Weights of a small GPT-style language model, trained from scratch on English Wikipedia.
Size: 15 layers, width 64, 2 heads of 32, MLP 256 tanh GELU, vocabulary 7662, 1.24M parameters.
Each number is 128 + 32 x the weight over its row's rms, rounded and kept within 0 to 255. Layers, rows and columns count from 0. Numbers have three digits each. The size before them is the row's rms in percent of the matrix's.

# o: layer 7 attention output (transposed), 64x64, rms 0.19, rows 38-63, columns 0-63
# v: layer 7 attention value, 64x64, rms 0.217, rows 39-63, columns 0-63
# up: layer 7 MLP up, 256x64, rms 0.205, rows 0-20, columns 0-63
# down: layer 7 MLP down (transposed), 256x64, rms 0.286, rows 0-20, columns 0-63
o38 099:118106106106143079131170138153114085188154098106116122155158068209149100085092170113144151089171164077200116160159160127135098119131095115118115106157116142153055111108189151110111107117142132
v39 119:089135094137136154112141192163138112114150134102142097207145122135165156126117119078070149190131130107134190147122067123158182150119158104088122113094156134092102098113060170117125055115107148
o39 112:160137157057091136137089093187161141106078106151106146128144098139094113085156177139121167040148133149130055094114187145127142119138081176154135087131107112142166121151150110120103147175171142
v40 109:206155134200121114124128136131129107131099142090173097121201102081112087128100129138069115130164090165153136122106142130181092155152124115100109125127080151162097208139130117099140145074063111
o40 097:061114103086156090126160113098118130097159108142093112114036172104143175166141143116161168127088141106108127163140107155087160109131131151169136137108171113105192068124137114152112136195191103
v41 102:148152102128126109118101133128163114121090110137140102123090155102149157090165125178068134156087071110117081146199092088201100152143158100132103098134191161106113087166150114119104212100115102
o41 095:109123125099166109114144127158142120130134157160116152125182108099099157157121076086185070118163156122151185126085082153098147120112085168125112113133031059174145146073126172150143119139156157
v42 095:095184193092147170165102143152083138116097089148193134136117151133117136086125094193129154106100119125092079114098148072114168159121123143096135175163102140118195057147105162083118111118149136
o42 088:163090072193080133102139137170114146151154174115110151102144120128138071148171123062104081108169133122170148081156091156126116107138157121133082107073137135166066184129177121118138176131090144
v43 109:151125129214103142141184151124127108102083113104103154156157153176067153152135165132120122090132096092148079091128158103164201116121091041099106135121072125154134132184083129100119119127133120
o43 105:123165111038149105145084096113125133156124164163121123137093132115137109102115127086112093146132140192123149178122091164150135206136145216131106145078168112066103097087151140111135149172092127
v44 106:176123136158144159069122071186114111173088110095073104116172132131189114130113159104150132061119160155082100156163151106151100184125151111120090081113092132139140115111140103160135210145097120
o44 090:082123083167131122152102150127126101087102128162160187115107133121122147097151145154114135191115084146196105139109109110083219093182128107123158107145157069116171123100120140066112081132170151
v45 098:115131086132118053167102136130133096109190112157118155156166107066162086135093131098129065138155084116126138103146094102160113198140116100142153133097167116165191070126170121117117173161151086
o45 104:128118137133146197079212080134149122113122082154121101135087127205122164091140059121109132173137143145113136104110133158138157068122136127147088068167139078102100166086157150140135118123130182
v46 109:118100115189084157100105124074088119162172145155102081069134118095123184112130138166139125139097100120114062086083148131081173185154120166135126145116125136132142174117179154154136078133186172
o46 104:140123158064125108164165164140111170081144124104155181104098131131150061141145126098172128097149124153184163120161145080156064051087117087110149199091152146142141118107115112124125166144110085
v47 099:198087141128142164113154132157191141109134117144149134076123157094094114102149103065188169098104101117102044139146097139105195159154126128106182147080150145132130134122112117080095103092148084
o47 087:066168086125094078125094079120126134153159163147096135148110091153188120132088164152114070153110162151166173154105152077099061132156081129192103133148159148108090161156110104136132152133118179
v48 099:145182116133131149078148123087080120148096109123109156094093204139113150139178137137124099135156104162080217130070106056163142157161130119089153152152116094150087125141180115180095116118110127
o48 084:118132119095166102170159124148158142100161172156093124119106096117114133116122070133160161150135132122158061152162128179142181085075059185127150149047141148154104115091095157116158136149116065
v49 096:180139154107155093118104063093156137064114164106086124097146170120090110055118159142164116089107143152124132101110154174128157098098103083161118161137091094146121210098117157133133121156156195
o49 093:105109085120122094151178155139110127172163114136178102179145119120193144174089097113148118190156086148132088127135089074136086164166160153092140145098142122080105093137157105170154093119053092
v50 095:097123169171108159124134144098195176175136160126113082140154135157125069124149123098125068110134121128103146142130163096122182082144162137120131141148171097095117072107060089075112210125091128
o50 088:136099130095146152138055118138099069046102150114131095135076113095116180122071164141135130150133124141116141112089147160105114135116108162173139160126124150176161165193174173153169068083143107
v51 107:107141122123109124099113162189120185102203147178151145128141124162099128111103117173073072060139184081122148161135135102113121152111131130063092140171146095122133143072172151123102162134075104
o51 108:148147118154144102099181055117128086126112110065100107109153134097125093116152126080081130170083067217131137111096110126141153108147148140167176147104147185169145102172112130121146105150191137
v52 110:100144113112145108140074124170134089127141107162180079074177105115099129102139111171094154108144107090043138103131163110111177143174166159167158154154103077072137097133195114143165134128133164
o52 094:135140142147088178137132133125048151109106090051104165167132113098183129183108142111093084142150111144200081157161086180127116114074170123103109128120187143162123151101102141093138122157143116
v53 111:090089061137141109151157111129173125125183094154140141064085149126117157103135094097194099128189175138178138108113112117153155139096121177115146171146164103088122152075150046128117117145144163
o53 100:169165158119130105048093110093106112104163135112098137166170083166181119148073126141138147146098042144134147083141137108143134095112089084114156122099108156133129156146128209192148137172115125
v54 105:227132092149113150122113156073128102122111156125089159102101133159097143101070152084081160150086168161146148145167143115165091112120152131131125168180124174137130111148117151091092065110100194
o54 107:098103124146124104156118106180105192141168101111130073126186146108146089146188116182152086110161066103105116095072151132142193133141097141122087141099132090132191161096134095123146172127146080
v55 102:133133098116163131085165183082158151086113149056117163111055192124118172105118120164126171114124119138183110139099152113062102116179114099156152196083105137130135083116149132168102152144127126
o55 090:130153108099127101150098127101108142186170137210145080141125116120132067166140102107196066122152115133118098107186161115174156179096141087129123111158112123155104162176114117100155091061117095
v56 093:123130192145118190181092156141103159107167103068129154129115078109119090171181129129122072145114158135093139128182191191106138118152103127114174150086115089050125121134153127145086113118116125
o56 100:124090106172089105103139114077131130167086154150063163098102157147083136140049184138167117138173108145126146139081125089159104147096147121130092161158155143213131087136129145167170144082105124
v57 102:069145116119126181082156152127147047132161179203147103159121116150117148084141171131112163113058112142134135159154105157160080140117079157128093147067119136112117168099139155153181083127129148
o57 094:166190107092123065128135126133095187169113075127109110102113162089186155189112098081084134120174145107173080127080174108139147136128171146070147130167158153119090092122132114125086147150135146
v58 108:140117156106147151092155115102172077141172094150114146059136145230106165137165170110174100118121073139150103132075119138120074102123085137095164096145152156121108131085123183149115163103170136
o58 097:148143137145165104172174144130126191127084187090120119175092118076158144115122072128144162147134159102103117082122121048147190189153101097128085166088148146120061107166114114126127103142111119
v59 120:161094195117118114133101138192087156133148136112121151085093112092120109143144178138130161144137105109075126130143099107143107138059151225163162066100101107182160109094123091116161100134087152
o59 111:065076082165090171112123168094138147121136111170118074166187126133105116132104091091096123142140181130147117124124154152098111092137079076167135190159154167106142155075183152135104172091150115
v60 105:106135111135190177192154067122131143148101071179122094133154118186143119108125178126136111180117120148124079116132153087121179179111146135083111132081142149078138081102158050136133102097119136
o60 101:113126094058092106098079169130103156163152159144155173149112124085194153081148098089164142115182088123140108142113164147118110092109108131146103087188116098165063139174111200128149129131118145
v61 100:098113139131101120202053131101159161198176122118137198159120193103169108166048106142118122133106147113145116156103135122163111097109134133109109144081097146083148149103143109085142143086167106
o61 101:128149154154128160044187139176145147027165131116116089085130139129070082098149119104157131124148088143109183077137153158089138144153168114150114122168159138121106063144124131159119141120090147
v62 103:169163165129124151123139153141137086160121140071175110158138131099163130142139161109066099123220109100056183143095082135114134106142140188112124105107125100075153153090097097072122146133178127
o62 101:108089099098152118136112050154102114067038127147101157123128096141113136115079129163145132091105185142203070144164104156125150158157130122136152154133130125156143089160178140172145129164071141
v63 108:143105121101142116109129104170059143170095117145150175069135145095177135117094188155134075194130124190128113082099207130108132104135090128161129132139131117159126145104195119092130124131196108
o63 105:126139163156095138168106150078169162105160151091107069139082140160136151142164042104106145080104096134139173177202102150129118099114194135094110150144124153101126107166092139120148124127061117
up0 088:140167156125127139104117168139149130109151160135151121152062145179165124090095116170126154111088113175186110122167182073112064143132083053136152133124101124123113127129093145105154113097031153
down0 098:157097101095172123114118148124114125070134088130128093134101111127115140138188114099170139202180125091165167212106130121091142182103133165159111106134128143138170072159153142066159171083098129
up1 080:118094126111127161131144126105065163108197164158130071157112108130184121155117182123112167184125099126111068156203114144165131069181104094119129134101140134081092123166107111083152125149108087
down1 078:162171137069165127157102083129105082088144158095152107163081131113141132097117160080134097110132121125188100079113129185146062113172129144081095102190134135097199121116180104104110140146151147
up2 119:142117181142067150159116144113141127150111158110091145155171119125094127112130128113057184164128114201185099146103114064076129166159119107167114108115127159110096169133200094152076100134087138
down2 161:164122115182109133201125122154064130181142178129091108154132062178106105128122141120168119170110156139137142083122137086110130145139065113150143122101106177107061115131184101157072107114111078
up3 105:181148132066127081145167180093159142097116091187119120098106146111141144143159103128112191118100098155123092111160193071107137127150146097144097170110149172175109140101059170120082118101113159
down3 105:130157111144119098146094151056182108146076125170119115134151160134159130179149186123097100122102107119116115100212112156077163096117098134142176143118082147125166063102078163151091112086149156
up4 094:160095147135110131139114153154108124146133117085126099154088088163141074093111138077111214168176145140121140156118097129141204138093167188127141109080115072093105058132084097114164125120161131
down4 088:108138075130176164116136071075083158134149141103130146093083164134071171162171116101125075139088142139153134120125148124126099074223098107133094148139154184120123141098149158156093144182098134
up5 102:151135107158075105085110131101101120086171130144146126140164122136131135145161165074101213121128157098121193056167152097116151127130095136164116111157123130165069133136115145030118100168113150
down5 124:080148149113113130132120137105151110158151170143144099163142160107157210088124157168143173138125169107095172106154161076145157131133074106203121162058137154115078113102165149127137060110105100
up6 080:109132072131133175139090077166109078128100113187123144099131200168154117185113132095124131170136169125079124118111097111128154109143115129092121115099159169091148146153131170121091073206063140
down6 085:171128161164111080096110096144161103129193152103130124143152099078151089114104143167153107132096085129152139158122125138169160158133115060179144141138050108111108094106130127114185199063156104
up7 104:204062131150127103105109076147143102066122115178087132127086120126074104145118145107100132151156116110164129183158117168087111200133156117192143098139116149133120106182098162139107097072158139
down7 105:136125122167162124132174150116094121165087210129119157137114093105148108114135140103161114059108107146102086117047125094194103108144194111125094169167107094108125155155125072142148117195141146
up8 105:139078183157159070094127104139135085115135092141108135129141148145079102170156163092149171130077050158115111112099101146130112064113129136117120110112171171137063104139159181192133163168146126
down8 100:132160097092167140177090081128081123151131181176150126114123139129088109042110090124101187167117153118114087116127139108135137144132190096095082182079115103113158155161168123156152093096097170
up9 094:110150124153102069160124138197139103097178073129119132129151159091137135137159120156116205116085149129083178165076160099072079174117132132203163161109097133089112110139119132107101162146099143
down9 095:132085112055156122082118123117095167139149150099096122114108103150128109177065156110090075143163122123169094114113110112222130122129120197130071178131157140130138151128166146108105120190107081
up10 091:140110115162096153143159096118082067147199124124154119091102132110140118152156128143089154145149173117086153106170084124163092159108090147131094130183172116083133148105070173044132146175091101
down10 088:170088130085096085115128132078162126124094119153124114101159084126111130180103168112109119095142102147096199142146183112135155143122104100151160102107072156103169034152131079158143191159102136
up11 094:108095110148169119151118097141163116082175166101101125145148134175108164144160150073191130150188091169109125023100152159141077102107089124120119121117130111160096207131145163142154124121134119
down11 103:112134132099220095173138136154147145133158109121145100128125146142104114169101068154071181146078163119118093198139077125172122187111125129157174130079168135102124152093110085134103128151089086
up12 104:163124121072111143130089113116105147131144125142119140096128102180132141098122090057139107108194123146223116178125157169141126050148109170126168188145106145099147145115092113129143108102061092
down12 107:138155141066112164108137063146115185132109151125080151095139175156073127158120126144119100129153123111114124185112071100113155084243122175170157156129137122119147123093100128152097079134142109
up13 090:065097139131113119187080119090208183116126136113117169075094136149102122104111130108123090148119102101168172120088122078087134170102181125178164131139151142094101179177094142121151132132185128
down13 094:141182142081144124083174137154072102121109112133114099195128099165156101144146172145159103082160166112114083137154153141178118103125065114110089160084100090157161106094137162168090188130082128
up14 089:158176169150125067080092111176157072121153143156091107128140094139105112108111108135131147108126121120091169152160104175159145088093168181138088101109108104069059071094143105160176158145156136
down14 087:110116138122142171149152109083131147156099129150079161097082155114086148150159128115127121126118108138202102080140169114106116107136084076115154186134126158128142168175134177066036101175086110
up15 116:151107161142088124186132170163070082145128113105145115159163189151120170194113155151161139098140052110068134100100140110096123095139117094136135128176182130073127094148143154091092134116109078
down15 124:147113154134134125134090143119119080159139161141135199129186110024157155120163166113152128081131066129136103144148140138088109173111137156123126139112136188123078101179079122091143070091147096
up16 110:094151083126156107184134106123121108150163099095153113118181170126141110154102172133172089106155134127114121166132078134085137142098127171161138124169143106100121158064174165083115077066040149
down16 115:142121109144141073119155174146076122109122136122099125150134118122123149105086150226133070106064128130144157133114114189115151158121092112153090090184185176096128136124155112111079127134142210
up17 103:150110119169145160138106126157123126096118154091107132118087095113087168155075181155150139107104080154149198138124147156114093149137132161159108081067125158169177073063102115149087151195095113
down17 098:138158101101108137125139138100101109138162143195089091140133119141180124129137068160114195146101156087161064126071151161152135078189120099104137141158090090115087162163169141162153103125195129
up18 103:115163135128084155127118136132103159094151132134120106136120186063164077148132131122088142156177140116139083129155189093083099126124138120134094149118200149096091220109088164108108165159061129
down18 084:086111166122149132155179085155152141047068151110153116094105128163060140130116150065157125125155053101154118115165149172080130139108122135132126146121146116181147139103136056173180114118110135
up19 096:126130148089068124073159137114168146151129163092136140210084041142120139146118103116126138138168079102106058166168109132137166095105209114102113111159138135169128133131111143144090161120158099
down19 099:157169145048141121185072121052144080138191164173126093113121140128091100117181121134096087128108119142176117133117191109132137134153063150126105172100123164147146119131107110145108141108178090
up20 099:141142101175083109165077177142139138125110081104126101091108121123135160155078124106126088181145116176115136095078152138114186103101093138144216165135106145072167132092186161173162120105141139
down20 092:196140158152134147090149145168127126098053094161117214124079143089123101112164134172092119123082153135106116150110140144167122089102192122105068129171121105134125069158130132099151147121149070